config.yaml
n_layer: 9
n_head: 3
activation: "swiglu"
norm: "rmsnorm"
rope_base: 10000.0
qk_norm: true
parallel_block: false
lr_mult_up: 0.67
beta1: 0.95
decay_fraction: 0.935
seq_len: 256
doc_mask: true
train_tokens: 83850000
steps: 5615
Each number is 500 + 50 x the weight over its row's rms, rounded and kept within 0 to 999. Layers, rows and columns count from 0. Numbers have three digits each. The size before them is the row's rms in percent of the matrix's.

# down: layer 3 MLP down (transposed), 256x96, rms 0.106, rows 171-255, columns 0-47
# gate: layer 3 MLP gate, 256x96, rms 0.0871, rows 172-255, columns 0-47
# up: layer 3 MLP up, 256x96, rms 0.0722, rows 172-255, columns 0-47
down171 104:587375469456567459521552539537541526430496476487481499532504593467476487627501553590460415410565518547495588455497519503516541585509542501564468
gate172 095:444471438525509508489523460487514522497409484411476499531510449412523489510579488576536535490463440406447475472496536490563513548509483565609463
up172 096:455618529499442501614493515508595482509502508497593525518428493442400463448507504480478555509471433530526586495442462489548521515530468498478446
down172 097:581555378558564482479507490429589503478415416459427421466597569468539480461503595517533511421492578432431531548496512452533540518505500454526459
gate173 107:409501428450479459441430457494561486485535491578566521486525512489505498425524593499549544550431497495518433528459499536425569605424558406482545
up173 098:538501460539574531517424485542532519586470517428471468429441569540532487531417436491501456507600538470447569491535523553457427545495531475610414
down173 097:524528485558474570460546415474571488512477487516528495562512552472505394628485553499465506411479441476508605540501515505429509361530474481523479
gate174 098:544480465461478395580526453524435524520522504457384452465501471468428595566509456514538367492509452427403415540542414409450486495515524562478480
up174 106:539504469497526508433485468472531598510577491484486366529448392555552495577540519551544527501549434417489517511632551509477471524516492507499553
down174 105:534556476507452495478566551496495446529483462468453619525558486446467349613437468473548522535502502548418482479426550566442471513481453508488569
gate175 102:478517482463459563481508527474451444490542489513532516528439448479547605456483518531515557529516509526448464573516443488546510539477505424442531
up175 095:512464510460540482486484555510590496449537485601516527565430541460487492518423478508437476424487492532545497477513559501494517478554492590576515
down175 092:582477470437549497439434522461521504464454485418391429487522471407520407581483475496589482547419533565548459493506492480560466493551536481532429
gate176 101:473490455579357480448540528457493548462549516556607483523469531453496509526436513558418537492541533415473506568428456436494509553506451557438442
up176 104:547535455511510485552468527462495585466592473498493519512421595473474484523530523479480488545522372471490434535436631452520548540489498527488543
down176 098:454438527492481460424569570537495458546476562484483556550481443544524555513418525548531488558458511593495475444566514472453437466584519479481453
gate177 110:501429522475570483529486444556516451514523504559496496427590461539417518460488604528531487573429531508494378468492542483547611559527467542467530
up177 102:485566568449481522538468492475572512446447484555441541448518554520542488527518522547471497479522461474440486550576477537417428533498582405505513
down177 101:454467484476512585546452521506489493447514512429522589538539458478600468480544547430452572498455487490497431466507515455433453575488445387495542
gate178 088:469537545525515451507417454550430457454423520502539462496519465478511485504467534581381492544429520551489558540493518507498492516509415509561484
up178 104:485564530433461468503562565471533555478500533568499480422508415473468518553616484397508486510380472554528441452515503459478519492483514507514490
down178 105:441541506386478544591475483507501442468508482522511498415581414539551512439492450415532526394441482460445474501513475513500429379416457489455557
gate179 107:526563507523503495565499532478549472641498440443529509496541487487427535466528580457556413506562525464461354525583467501484580577481555486454580
up179 113:553462344485508456559540540559420514486555464504477507486525433516467498583471526584536390520592489551409533592510546462465547525600538567571545
down179 111:406452484346461476508481480566457470557557489557475482469479554479541494447468467492491498504487458554444485553505584460449501699469564533448493
gate180 102:508456573554508484441570399449499660444552547473378530416450580508508451445475524539470423587489485509531539486493484520476499553459474530525533
up180 102:457489542541486534494500509482457489351587423495445530499495481516535552550484545563452522432538459500539541487397519427496596598468485447461552
down180 098:592495542536543558497488508560526486476507524462517462544477504472554587441526420606414402390508524455529580487472443534528498462509536457517552
gate181 093:514524511499518572539536502439489485491527573506457433497526449552496566535624564530584452524424515535486438479593560466500558526567481388494474
up181 100:554472557540457467542442502440546586529556494459517515532533495555555524380496512567480590520442519466484418483520543464447439483533473531515432
down181 103:451446472364501505462630557543459502502455552546469556491462500469512463428422502486508536422556509523486483483511586521520507454554417553444525
gate182 099:518453503568557496476585434455488505503474564524401589504501493425491489495480523645499508537520509495497478509494423459524514550420523539494542
up182 095:429511419484499489482484516609513595470594498486464538484437466502542503544399426396537536494469544500490436455583610557504458481485474508407409
down182 094:486501541457528466467487425520535500446485508537528490524533597587448413461498535466501449500530512395511543593433475496498480534440580427419505
gate183 096:454459514547462539644547498497541451599571499479505490471611544526471487486527495601545573524533456505449539420545549534493583526424526505552508
up183 101:438501507558504559542484461528522536423497540551572549449547488628468496527432463457367500479536546559489491502502446544494481504561481462585519
down183 099:482491475610549483604443533517539475461566534496433484508481357522558491451522511514443524538487535556528430490473492495510550549410519527475465
gate184 095:474483445559575447503535578466498608594542541494513583503544505382472542439542582416464470450436515438513491573513421374533491507456567569493502
up184 107:557498491501459508441399504470453580424484519558498543530477437553507509513481402521525521489523556495462525468454493504500441496437399438496474
down184 104:568616488515435465517514446441436508407529387559442499576534443405517557574492486463595481503530461450519515503513419497474503667505513534482519
gate185 100:488472463551486449434520511447413598505436508444505475474643498427377522481436508552454466505450520490491436565494519549458501493576523491494490
up185 100:450546445550598613483508470493530485486468473471504502472566476581553473477417503486518538568467425522465546495489537502471507517521417503433493
down185 103:524352451506449488474560564513484486563534497549450518462518515516404476513431542502456464596472519522432492549480387488521486568507566548610590
gate186 102:462429562464567455555539484492456433491544486484399516496492502431536469465475465484547516553541498526498490502454555484527570566559494583660484
up186 102:548602433536346482559476518542533502477505448452515444489428540508408613471420550533510466477552469452514473518528496561427539496475470577443516
down186 103:566489463542503449618512565526512452414411590522470454514573522548436453457473415445475481474491488466475503491470440412572468436428469440573565
gate187 088:573462494555544496411612583472457483557487531521541565546586563444497539501483488522554515526455525425483512437399419480528569561540464524474530
up187 094:523499525566501461514462426489484547517455531558414466445610489500531548479418435522412521492475493606443533426516499541545457548547468499536633
down187 096:339456432542440457502531496459432507475487513514514505516512518556470565533496472515553450607516457479445496482450563520501613640582456515451575
gate188 099:430514480502519441490507424675594465549478435593485414415493507539432534473488545537514440514524487421506530520523486572452494546535531430523480
up188 102:481431568462494433524469577487498473469474531460454418403478601363517456523435496484531448479499512510447433543499559510469475500552518528566535
down188 104:522557442508449510512499472454445412455558458561531480465516451548512438473593486539512595553445414584493463518504586473523451540554497492448533
gate189 097:528402591569546507477481519509566522497613497551423456512498499531487577487584474601422548500424493607526579411524516540481548560426428478436473
up189 099:410492451470538474517547400512429586550517501469516545505457543542472458542485431525453568483512441478527565411468468465526490491470532472556538
down189 102:533445494382585500514497557484488436439484431557485530482550481442615472403460618496487462450393553482461536540531630577483559550459551487545489
gate190 092:538475463490444491465537492549443476493530529549553501527497557522455548522454450488438574519389513451414565481518553489585520504523493501480501
up190 094:528540453427473502458508537474457578613442500414507560484483513501530503493387497456472463501540464410499433532479540505513449498562452576468562
down190 095:515453475488573503528559604576487494509554430487486455555477447516605458621480453492475422466583442581510518523535481441513588587483534404481556
gate191 094:486541427454474404406567469536443551511488449478508528468520528513544535461507544521505483486481485524539504492450535512551602577552439554457533
up191 105:389500475504560468483453400445509547520494470465545502526479519440549543517530441578508481473466518488504517472464429553522484515615550475486436
down191 105:501434568529511606499493541455529567539517599459495486501420502459427416603559441424529583430434494548537469533544507495520437330500550462556469
gate192 105:515470542483448500454534549498519491625455526517516433507525501433474517389503497414472508482510552523469528458497350490513537504471442437498495
up192 095:505520486570460530406529546509563541479417490616583447488459491439516525557528472487473530463423505494414555506503460569406465481562391489515393
down192 098:402398493508521452500449501509540540364516498482579491546488465557351484510464484494449493539461557442473564567482418545469456540401555568574447
gate193 097:465459495460526390618530489371526431496484483505551475500511452451530532518437531538579475547517529558519479544467550480603587555556478494504564
up193 098:461519452430452424418538457495521523554498426497467508481466548441493528410483512465517527462503515541487525386523567552391451564439502505422456
down193 098:408478440434536551527479589451554448526522419515507502491484470447573515525496540509506519431482649503523503405572404408494519423427461447542577
gate194 098:356438444465391486453453487502549483529403509449430465604486417473539534558505510519494474453518501510582435438558422494499481579537446499561530
up194 099:495462529576511532532508466525487539452546457542590500552429453521433490416551553504486481559450530425560371544437477538543557524543492445488497
down194 101:478523395460441471507496566433526477443482460440483534527494473448464595513467422525566455494494491423423378439565537526433547480475469467458507
gate195 086:506428433525533559480494449552539577461545493526435494369433444563477543464566471568542514535576501493466544424461530537508484511464504437520538
up195 094:509488514529531458515521485476508398539482490502599521530518488489571545451495550394514547512397340526509446516540516510551556492518495555477519
down195 093:536501460591495427543573522508476563420556495464510547513512510481515544482578495517388471498540422423514465539473509623577536516439401551475475
gate196 105:539496474559368448464531403478615536532514597452519516570541477540474494467405498536527519447388551509556517525523470485542437544554395377492425
up196 098:470521444461537411402433479453518557520509444478397528523462573478476465495491469346488420469585424548512450527396461591509524528464503587526527
down196 098:395432528516558534472542448538519515448506472454547435480432443490442609478568527530489434450457683463496420522483452439471482594468528548507489
gate197 113:436559519424517521542579517553522539529475459436403541498520462538502528551430548444569424528497510510453453468494469410577599560541519528464497
up197 097:494520530498561526520503586525537430529451507500499530526563587549419527512606478433513603514466531525570361453489506567560526550501512480457520
down197 097:515582507443514456383585576424533474550510496429562494531455446464502526546486573392495525581547528472492510419467467503618495414440497464526532
gate198 101:556509576405388411490523552529544521459506471510449432453563513560477487523532506488524471510467534556442513530534502537520537552543523358427515
up198 101:442389442514559543505537460532562426451430555550508613431548546498423473552453464466475562517403538460490423423421397485542477478468532526492470
down198 103:500506477516610555549533464501424440478519503551515521405503496445541538684521556464537547386547520503489550509508601544490484499569518506505550
gate199 094:397512519442515493556531471580513521438536619502505404385510504474543528445420568466505485574515475551528434582520505524596544514443521502539394
up199 092:560487477462496548513578527500467552447523591531446451454518423504458497514523473501526486501513495618535515572571515435595519493468478533509516
down199 091:465466466491551452494502415430458452528570509528525493447388541514497498388505506528444436520536538514485560478407464513525562430531492631481497
gate200 101:450468557486418463532528515490505557466448461549464489460512448577417440543422532479499505514475603583444506430573426481437522511491482513445561
up200 095:472529429506502495486482558398512495549562402577485527487432492550461481536514441470445468395515565516496563408383519584409527513548468498510514
down200 100:616584400480518495533536458482422554565512503462538450432446491457557507528509450494460451459616530443462600553474558472491499377594488374477471
gate201 115:526472403473556498501445495480528457586553473534506583447521518578472514438493677474479491532470503565510492546538577505559539540475495453563532
up201 103:485577513510485532462515447489548547470522533450480538503496475506424528457400410498543450478507484464530518581580511510538527497440428490530475
down201 103:585425531529569341575507523528447523522510484525556466455528531519557464419507516498469451473573482404546497421480522476591568409506502412515512
gate202 095:489614449566489514497552480473554467484547518582569578412501560522474451510456503517574497447472478484526485465463489534446517556530474373485597
up202 102:430426511412508588501538488574513551461465470584467546530514543505462434427381498460540537509475522578594407487479468523501473519587575479407534
down202 103:570530436533475471517452492481497515601450511514514531503500440562477487430493521461537475490512563533492521430500460424511580615582571512547479
gate203 111:543460416555472517512490508470493468505485508600511560551611498482488549405559568475473551531422508527474568478444515496509567561431493483402505
up203 110:502544456596478517410478471522485506438535540538490405613478581522500488530554529534434532461535545399551452433432514546530491477413477513520514
down203 106:489517559482565567475460532441453577461503402452496473499509542544490420385560489476540426481466533458528519607466580557512457419329569455576508
gate204 091:447507560419471366443506505501513534530526477522410552515508570505427478498535445481472479464572476471554433392459414590459498564583519524559536
up204 106:518484537463435394525540578526544544458502555503459515526496458510495504542457514382537442441535530579518520499592425472500523521606472526432491
down204 100:561552529472543446564503503478546496592513525462537474379430537438566582572549530452438576516506440561488548511502517473518501486456480469524501
gate205 095:496443623469445432498510477502559494458571533525551477512589450524504508502476610491494548529575510575502533529560431598441511529503431506480601
up205 101:549518563615409512486527519508416477501563494545504522531578455622530499514544420443458469477527567488494496540530476507477489527586505543424523
down205 107:534454531466504547466516471488470487446528463476502520434434402546486417605495420449546454501518532520560502532483525514503454328485458557530455
gate206 113:547555480501485456421442453511468604516506537428456443473539546501313500444492478519541519387517482418473546522519467517494474565499519526489522
up206 108:504522546518442570476476543477469442484502544498536488441536521483528580573576497454408468520557407416537490575402444440540434457557464488474532
down206 107:624534472437511487580455470494522488601517507482541560585488549536424487474507526498568491406539655430511432431436593484548462461550461635555471
gate207 108:532478575532445464453518533513475458503559551486556485473581554538456512505504519481472410582511415463521481482571501569509498505606323530468467
up207 107:496581479501540438524498526490534448436549415641549528443522525514494532504469522412631461536489494464495483464542455508462477503497521446498450
down207 111:480497465582550537563511446560453472543545523496474515498467556518521430541510496520520496377486536537513492553529540446507513325562457474433495
gate208 090:502555491491482497479597530509527599546461578494442497499517608554531502476528575507450469479549414558558489558564582432407488500601451572579547
up208 105:496411572472529610580364501526499449562477487469537479468485485545470482442502532560557473566564448567477418516561519519432549510465601483495468
down208 102:484474539504414519467549461518520545560453503563425484488423567479532535465483539508442538552499474456532421572513535558509490538564481611564603
gate209 106:506566566479474504409583458642508519548569488488432461534509503433479546448529570501497461412570465522494488379557480512398488532484479454545545
up209 098:530552537472636547577548539463491409493446550507487435486494465572529532485599511543523460520510439573603510446490503500485566508552540474420545
down209 097:538436551448584470490593526572573425425608517478498463464536447469561515479476498542465529409520476495532483472431456555496554516390467530472478
gate210 094:430454447530452525496467514499495510550446522481480603513433502413536490480595558451496500497487492420403432522536484468647550547511520538606491
up210 094:397499509519508520498486561540551469520448524534573475559495519540485427469582492534463435541514449462484545465528565475513512522590502437472561
down210 097:553501445573493500442441516480511468365476517425472457557494502518558476480431472538452469448518431414490546550496558484393485376501394394498487
gate211 091:532519553513547453543565543525513544453517496543491519483561434520523468493562544581502374486537626487465491479561522466550502512591405480586483
up211 101:538463473499492481495477357509449529483538528464473537418517487529488482480525492477507518459434426585551439551420461522484535535495499447566486
down211 096:471520484502447501491402435498496519597531471519530422399474465537373534500480522535382467469495557454602470565518456518510451624466486464491500
gate212 105:498441390467464483509531544483499542515504548524368502422448493464476477466490593479555539456485492483398537527495495503389514592489545531516520
up212 110:498530468436511539505501551522466477507485468489548607422442506599505484588482589470555528545589368506509445412570428526479552495459526537430462
down212 110:474504473537573527433461564593513461536547515410456557576536561470557460504470490527459619534479445453496531483518581521480469649413496478434495
gate213 091:388498411577488490560527565429420539507454496632575513508471447556474469498455533574466558536432461434514463533483428526550513509517441444470475
up213 103:419548415428487564507452569439495465481564486577460485542574553629490544513476537458555556518477531535454507515512493561496426505564405499440438
down213 103:529490522509541461490538456463521495439554519464530423449437501491428421473452480506423479494433525443452434510451548498491468543455536541475474
gate214 098:540456563349470524595522561469536486556562493387573544527455591485486513514435556443541468493548488520427537551631539505512541525571451422492534
up214 099:536478486524530586535454575329520588527459490525482554501485465438478480575521509499469487578515523598529486403441566487546519478432472499461499
down214 095:598366497515530419467490488552482427567459536434475468548469552445407561533485455570539447523492473433566543574502586522417489347547477518490488
gate215 097:390482457579542422502455474522373551505492570527536526522563498470557460477506527538558490535521496381533524503416491475570554547466472494469499
up215 102:475548462574457518492541518452512464546424413530493518477410471533454551522462496592503451476449515419452573395509589640455459483543513457524508
down215 097:472480472482565512487455525487446491517490555506552532484533496525434492524520482538478448581469567420427431440446499508622460416540406488457475
gate216 094:474455473527517482483502516571475586558462527423407532493488460532477564511491503542460539489479492410457510447379507518416474523437524523497542
up216 100:514504462545488517619507486437465482611550485523438516490526520531415423463532539484441447415495451609445518525467406486520520525457567566572469
down216 100:416518540533541398441449476442485508442475529475456464485475575425536587522482634496472593506502488444536514549440549499516493546491454483455414
gate217 087:586514549499502633545496534449507453629561556531524504471453511530543469433455551475511528532500513436538433497469548597455513510601527440463521
up217 101:499527524510546474509494528513465468599422567394472410455477459501578566437545543582457467558540497445437409450460415572480531520453564529515557
down217 102:476482552477463508450518486545468481427542513476544524501458588444514595620404523455600508444442451555526422508481548499465582642526527589447487
gate218 105:391501530521503471514578583484455434501492593425445540441533409505498489391522559450484514450519473523569505531461500466586656576438474493516543
up218 097:418452518506445515527445479527489548541529479504523500527511415571423497430437479429521468564540567553544546558393376582446469522635543549557499
down218 097:448446526404550529547469493519513494519493529553397460499613364543548486462472518529536559549576491496514462355537457471535451443578500481594585
gate219 119:482449560482426482505572551439500504474455619496490547464576460449441532419503510607538484634523577513505505560552498469491548499502420412404472
up219 105:521417544435499475545591499377491500478552409452527420455533464445532485535439553547538452474501458547502453468511527447485492514498456521532501
down219 109:553322539518502433424431515518568555397476539515439535533463551558431513430467440574508460512505488543552533575455498535474515526535509517504501
gate220 090:350585509508417438567545431523514554507471468473413516543511409474461498549487574533545400516466477605560580435514489433518533515533457477520478
up220 095:518492450462582495547467427486506539584547490515548470495535561474498524532539456540554559502478448512494441571479521537411569504544604564519513
down220 101:544479458519409526568457431558527513544497587460547466458479373541380579531571407476492571479582505508549481498472564543583502434567414566532397
gate221 094:532510527549519586572453509459553490560571524563549623458534540480444545429513562576513530490478549463466557529451440413560586549530513454446519
up221 088:459467515456518523546493486391489432508567462435516485494464409515519501511521600518471475458524454495543460503512482576590568530566558497464572
down221 097:533587509442536450546483529438503483532444448487448500550451490521488536383555469512423402460580607490582532554481433503510579646506512496511488
gate222 095:510506444475591532551442571567497592604495429480529530560526484504566496463519539491479525485462518524536610397438391446572553523456491468499585
up222 102:494475553450412500478502473490515434481583437503576461526516538555430527464465523486569552575508487487524488504470469594478501504538510437481404
down222 108:483481479551523554497597505538428488606459507520473480459570510500427500456503544507490477530491544570486550453491484432506577796490551523516495
gate223 096:432540437485508523537477527528499491483555587569544534379491485565435418489464526530598563536502590508477500437582553462531504551495545515476441
up223 098:476520533613593449472414443473433410555417544470549465543539484556524581409559468535467538504416464532534468542452602467497541475490462454408481
down223 100:430572508493543552613433488427468443472522531546575444542495570539563493539468480462456568401496417524595450484474501480542512507542445550488488
gate224 103:461547491560344595517520492487507482494537577541609483540534501569454435473528530548461564570470433509539507515499422410440511515570491558438470
up224 105:504445568581562523416603549424483478447511595544508381490513486526493585481444458534511425521408522585507534487420541473414560523462545472529505
down224 104:469428487552422507448583525576435530636510598485519521568525526574437466552472468469535602671513501523528594492533438446462556485522489512523438
gate225 102:502427466462541519477533534616537531475490489527571421521461538481527438524472525645510541602490540463489491533470527493506529514457389470467511
up225 103:446516496484569499471509542510547513553516493558464470493417555489507490461491564436519439511612435614552539466563486661457487493461447503443530
down225 103:455461482464488471560548501507482493496467569518596510460590497574476439426519539521506488495558477536423462463459550512533502747581505476503450
gate226 098:423458437394524494551567518585565514545511427485567450493471520535458463467482592595463477472426471442538534526479592516460529519557566502500550
up226 094:541506477465553455589492554534477613447546482493442487465417510581401502476440464499525565479542494475401504441525553503451421511497461460518463
down226 098:518529459512547508492563677548505493393440527479469554474482479523549541380520499469514503482479430602490394464499540415503509575490418456511473
gate227 097:537568480615500556455502520449432465474476550486574531418587520455530483463579565504461518467478480520538462543473498485491544565587470524522570
up227 093:560497525482520430415462436581445506538524486409474461514495485452466517438316516460452442556422554484561561515453571458505543421524439460470383
down227 097:486528401529515505450550418560516482344501487565471563484510617499503478519526476491573445428466581471501478525436579464593587423440456535568557
gate228 100:527506515522508482545454512545514663494497416628495498490526478507463503464543475534429556380400534561401559532519431489462532530560490548552492
up228 107:506564455582514496452570518464525480539518493446553596534438527532491512507480464574489452510499432371487480558624493377447449440581411527497530
down228 106:509592603474537535479503434499541506502502484521450378509524448480494449498505490513536503592505450400518495463533485539529441360455570527533518
gate229 092:510632592481485487512548505434534503498528457491427574513503522469501433493476598505558428554540556501533455478606538460421571516479465431494504
up229 084:449464466489584527470506573593417531572452536464535451527545452517491522497628478561513495503522490522470391506462447513543481529471427450463539
down229 094:415547476465526455486508465471391451654573494460496517549483527499469561491503488508540441630527443533477424427572528511445491567507443492540513
gate230 099:405422521491526444581458450549547535434382516526519430536519584501453470462461549494511480459453586459498558471477401472413533551526461519479461
up230 097:472502430482453533375402480461510563456480473494442400467464478454549480486472506470460478528437530447493520476531498638426437516576486500560548
down230 098:474551454540469460580542496532422477566558466452509462481542467529485537606508392546487486426531413505593522556448575484437442409556374487456492
gate231 118:492483479509408531593538552479498482539530541517490569458474459469529584527465520475520552556499482510389476493600467458431557583526533523584514
up231 101:468491521482550534477514405604424479510511505609508630477518534477498471506388434518530456465426482424605583428464407462469573484578512591470483
down231 101:499532437544489480520559540472487457489553415445516589487599426500507444447506515472545460516507495541520514514445512466506474482589488549495514
gate232 103:531480551621508452414532449476584582514613429555488524433511549422503480560544504522490476585504441479496524463487417486498532557493475566634536
up232 105:503532481514438421508420480384407574492516452555452572468447471444528560476574518484565425471480491408510550421475464479499509535585593538561588
down232 100:411523541489508429553490511501453544519520445519466412443466550552482470509501568500456522581514495497529482542479505521514559575478579542573522
gate233 095:399559448600479575600556465506489486427528483537546461394494524504413507550396516584481487449609416449563495536508473477523519535572567430516477
up233 094:570499503516489390475502550470495540537535438475469340482480470513528488490565504578447480487533520550444459549484485428413519520541456477530496
down233 097:532564465512566613477505473508572437477565401526592486483480501478560540585451496475501592413536548372475549460570528564538485556515512472466557
gate234 118:502508418449460506561508537559553516595660443470518474492479454473512528499527663534492479502487589496453467534550538506525610571521521509490586
up234 109:513448490387418492392464581436570504590555446476418461522532526527537492495581551485591542549510532558519479531445560533426563555439569553486554
down234 101:480494555450551512469518389507515439510445499547503479457464458514497477459483448549485465484484485538437421404480602498472488366493563502551576
gate235 104:569489517522538521499511534564453506485436597458439531446455441533395493539469439569444507466506433509490498471505410473492457501527506526586529
up235 096:468439525587494540476473627460476487432539556560501502528466527490537558448506472481487486484466414478385488534511528523476419437546423475486508
down235 105:457467568470562560465546591427501475526452527490512386526602523530543574534539557528441539578550457434504424553476528440487535659489495449563528
gate236 102:584463505578445532511454497466459457551452514544473615555654490491479464452531545494551541521454600526520549531485511457592549534539458491509485
up236 099:580513495578563568555559625461517495569463541546458554518558539480535521491503492563485505473508509556452476517501395344565506495484488445457490
down236 096:634624496409457533486511523467559479564436504484474427477552571495625431606473502522510615433507433535528595556515522480494509558539474548556586
gate237 088:453564587527462455444438569506514548563483530471512487556575566557459529515435466543475426485553596451552502466477476456481490498560490546483417
up237 101:445517452448510526514588445504468527477485580487526484544546495469539601515606514467419483497413521506557459601420477470414486511520473498501543
down237 104:472511483475554494484470568369439502364470521489503492476500527486499382449506478474479567390440529584487537447547513496575573439536535442522493
gate238 108:417387432576414520495480462491541478540446490523521628532483519499446503397456555549489446506450476486408558527444533442569540528482376486534445
up238 099:494531469464518547424598558459554472499407458512469484531484555427527395540516514508551534592605465581514508541527471554502564527548539541368486
down238 099:494420542530435524526531533506456467575554454544508531550484517493532566365525518527544556577508566551546500483480530560566418489489417465518478
gate239 097:436583444470490523496489515533537443532471482450431547469528459546479626379498459452521516524550440514479523445578544420599581558507535523459579
up239 099:442467626563563464508477433481476530509488437491596484493455573433470529550493482463547372476583594495410427504531482439540489450536479491558474
down239 099:409471601522429498472495498429515545389557557532433442550501458552535542551495458525530521558457461479456521491535456500531476390433495519553511
gate240 103:488509563395446536589465487403473473459528550503460495402497513478484524475346552476548471478436584528460412526628429392522493545524503427505516
up240 100:488548510521507564460490453496462584463373492424461526472499539472552493559529447492502528419455427463438524362415531445467464491556499411466392
down240 102:485512543529446507630471488542526550548524515561581519588451525549490506510520473489541451423496394431535563498528474494438394419470446460465501
gate241 098:499476450429505583463559489440558464556542441514425528506558455528524513439463541539551463493433443508421445473540507457537531545533507427558601
up241 102:434406543464492514470576457456492516479557516493489393542529444427597461450586555497544600536468469457518392466521511576438486530458512464613520
down241 097:492496485571536500501418501544500526532545400471456493465481493575597476465433459549461529529548439415571549487468433539511513241509483406517487
gate242 092:480532537483474545443483599483430593445453579450453489416486561588469585457525449516508465523561436418448524488507494514468502515526427408512474
up242 098:472448510560552548458442452407496498524510532529480466426480537426569446498454472517442543481446527455513429533359389481443526518646509517427449
down242 094:483473486526525474507515497524519497456536573542494440529551479626452554534400492500635547572509489632544459519457620516557569486556551521524433
gate243 099:478601507562448532480538557495438504514430511509473528471437527445466519465400498498564533412531452497456529547400456390565508541529458463480482
up243 092:560550574435498471572499500449519485553430598543501505485439384498511570466491410534562511546538479451486429580605501464533433496593498590538510
down243 097:539568485488481497510565500526501540332410441539436480443388490579530471507459529530505501432533554477583547540451628494529528473425548548510446
gate244 095:491533526563470379522478554464509536545475499496497523472532496560480547417405543479401484467508432524566402515560491558457494527548440439463551
up244 097:499470431507527585494452449511473523499549496491545481557538588474516522528521486592516552501562490426458620552378467463496506527485581559517462
down244 098:594354482531504539523539567609581505545486464437563581446554523486457569544408521435492456522485521548486456500451594467519487570516492489538544
gate245 098:504517526494519479429474574483497555511481448450435453419509539445528536502496483545496537481493569487349567472535445520391438503558497445492520
up245 104:491513587439459524532507538485406506489486542405536485499537466458563500465571469433492554499550528629485454527536492438436494473543554507540442
down245 105:536472388456519532429458438515579525506518529459504383452469487616446496503552472504525446515501453516532409520493519483558537410479461460529373
gate246 117:517407504529526518467507591531459531547459541477510572406550403492416487447471535474486411540402507477462572589472491366558528527454441464528489
up246 100:464608557625594465514453472560592481447509434494512450503479515562509471501538463565475525502419507549447454422421476528508425444468459433457455
down246 095:505479594441501506474527362503538518402524500531511529491477458466505513439469427534473512448562356631516465477536450487549587460539527481597488
gate247 091:494645560449382535469482552452574532423562449460466503475503556410449494495495518529556497545542488410523492520531464475502482473598405508531434
up247 100:436523463458534536582551625518568533505544470500489554472423468484515514508401518508588525539487563458462502548599473525469513465530514504465457
down247 096:473437509467484460434533519577489473570491453581527476458472535469505514518479447522535452467384410602535522411447450478518519366455468581506569
gate248 094:490471520520539475485508449444549531530536382521517468473572560532526537430488607462462421430469569520544462525524533491444582557542454401463601
up248 099:452521512519490519361502522539464453541549493458448475601593440515441432452533454531495450540457511404500427531447521532507495462494446420583548
down248 103:476520434471395557529556491529460596539517517456554532556469580543449412525424447453483435408528572482542595592514434565483558577496532430509600
gate249 095:530476396565404551551466481491438575484524542500527513514512576511511550474480476581471574469578528490389524507440490463542580577537498572518512
up249 108:527614442497506491526441564571483495515467494505517452554597575465541592503459533459554488523536580549568550552518493477473542505511620499417527
down249 103:553566462551410496484528486404523483544479576479496528420475394423456436510506533440496556539446444417432540376480469441495525561517525528556479
gate250 087:589506547392505461448498480567501488504439477498482570537565439491461539494481459573522568534458518503438509497616506443599462500480444505531495
up250 100:566517496519485444606439436430438454475549455605513510604486476505557505510538519485390576447510577535501533498463441439476562543520465403438495
down250 100:514487499605468474482519517537535539465523579461509449452491517500520621484454449498537482530529515490450620466604600493446485572564597505445506
gate251 073:476559502564469515549367438512443497614456476566542511475417422503543469575548489536505479419506547535434477471466469541406460532437544415464463
up251 086:452566495565409493535435569421500469514533490562623505479565515492507479569548490536463575415437483451449444484436495497510530526471497439401432
down251 087:454522448555570400442479514411514433505516531523442518479471563468441565403419492492542482552548462500541450530448437588511512416529561469507454
gate252 103:488519547509411514554498607438496542402471518572546436409555534487548532438516487531556476535511518546447522521556485451534530546390504402373454
up252 105:416551475511476476547526573460488434522375515485490488494565444498507499415538488402451473517414454490511455575374410481549591523466478514467476
down252 099:441499488518424453534463488483481446521513536427490587493494483586517447546538563540510538604517508506429493455396447477532438483481508472466450
gate253 105:449477495552508504389480533599515598506507430518522468415505493491544375448545586513461437483374573497550471453500487551527516584471505458483510
up253 110:513528386444489538483491555535546492487543466501481431484483508535443521449488468482543470416516473431550571584447461477427506525481493500476470
down253 106:531502449482483458448480543537470510579459527579457537518550595525499552538473462528541435537543473564598482610442544440522530481578523504478552
gate254 106:503443638460527501469614553440506538535421544479550435501588556442595560507508540492548506523438468542551409567504460458519547516559493439489513
up254 100:504478544538474453423548456403524501517535592555541532533575631521539566456561503497464505502499456556538480509514536567486472528548501445598416
down254 104:525467505483505476501588532474550533500463393526463482532556485555444473543489512497499513463497589489449416500580508509471505280517454562514486
gate255 097:407597432505431550511592564563510535489480543424397555476535485478491469504472523507421590476427537491458565601559501466583486534514487492547506
up255 101:447508484497642412459539541450535519459637395482491515465551509427525518518473541439474487549516580465454536468571563495478511499518452512482553
down255 102:504470533587476426493573573607535530650544579421467529524489569590477544546484499572451518475529521479501564492535487452504542594467538515526499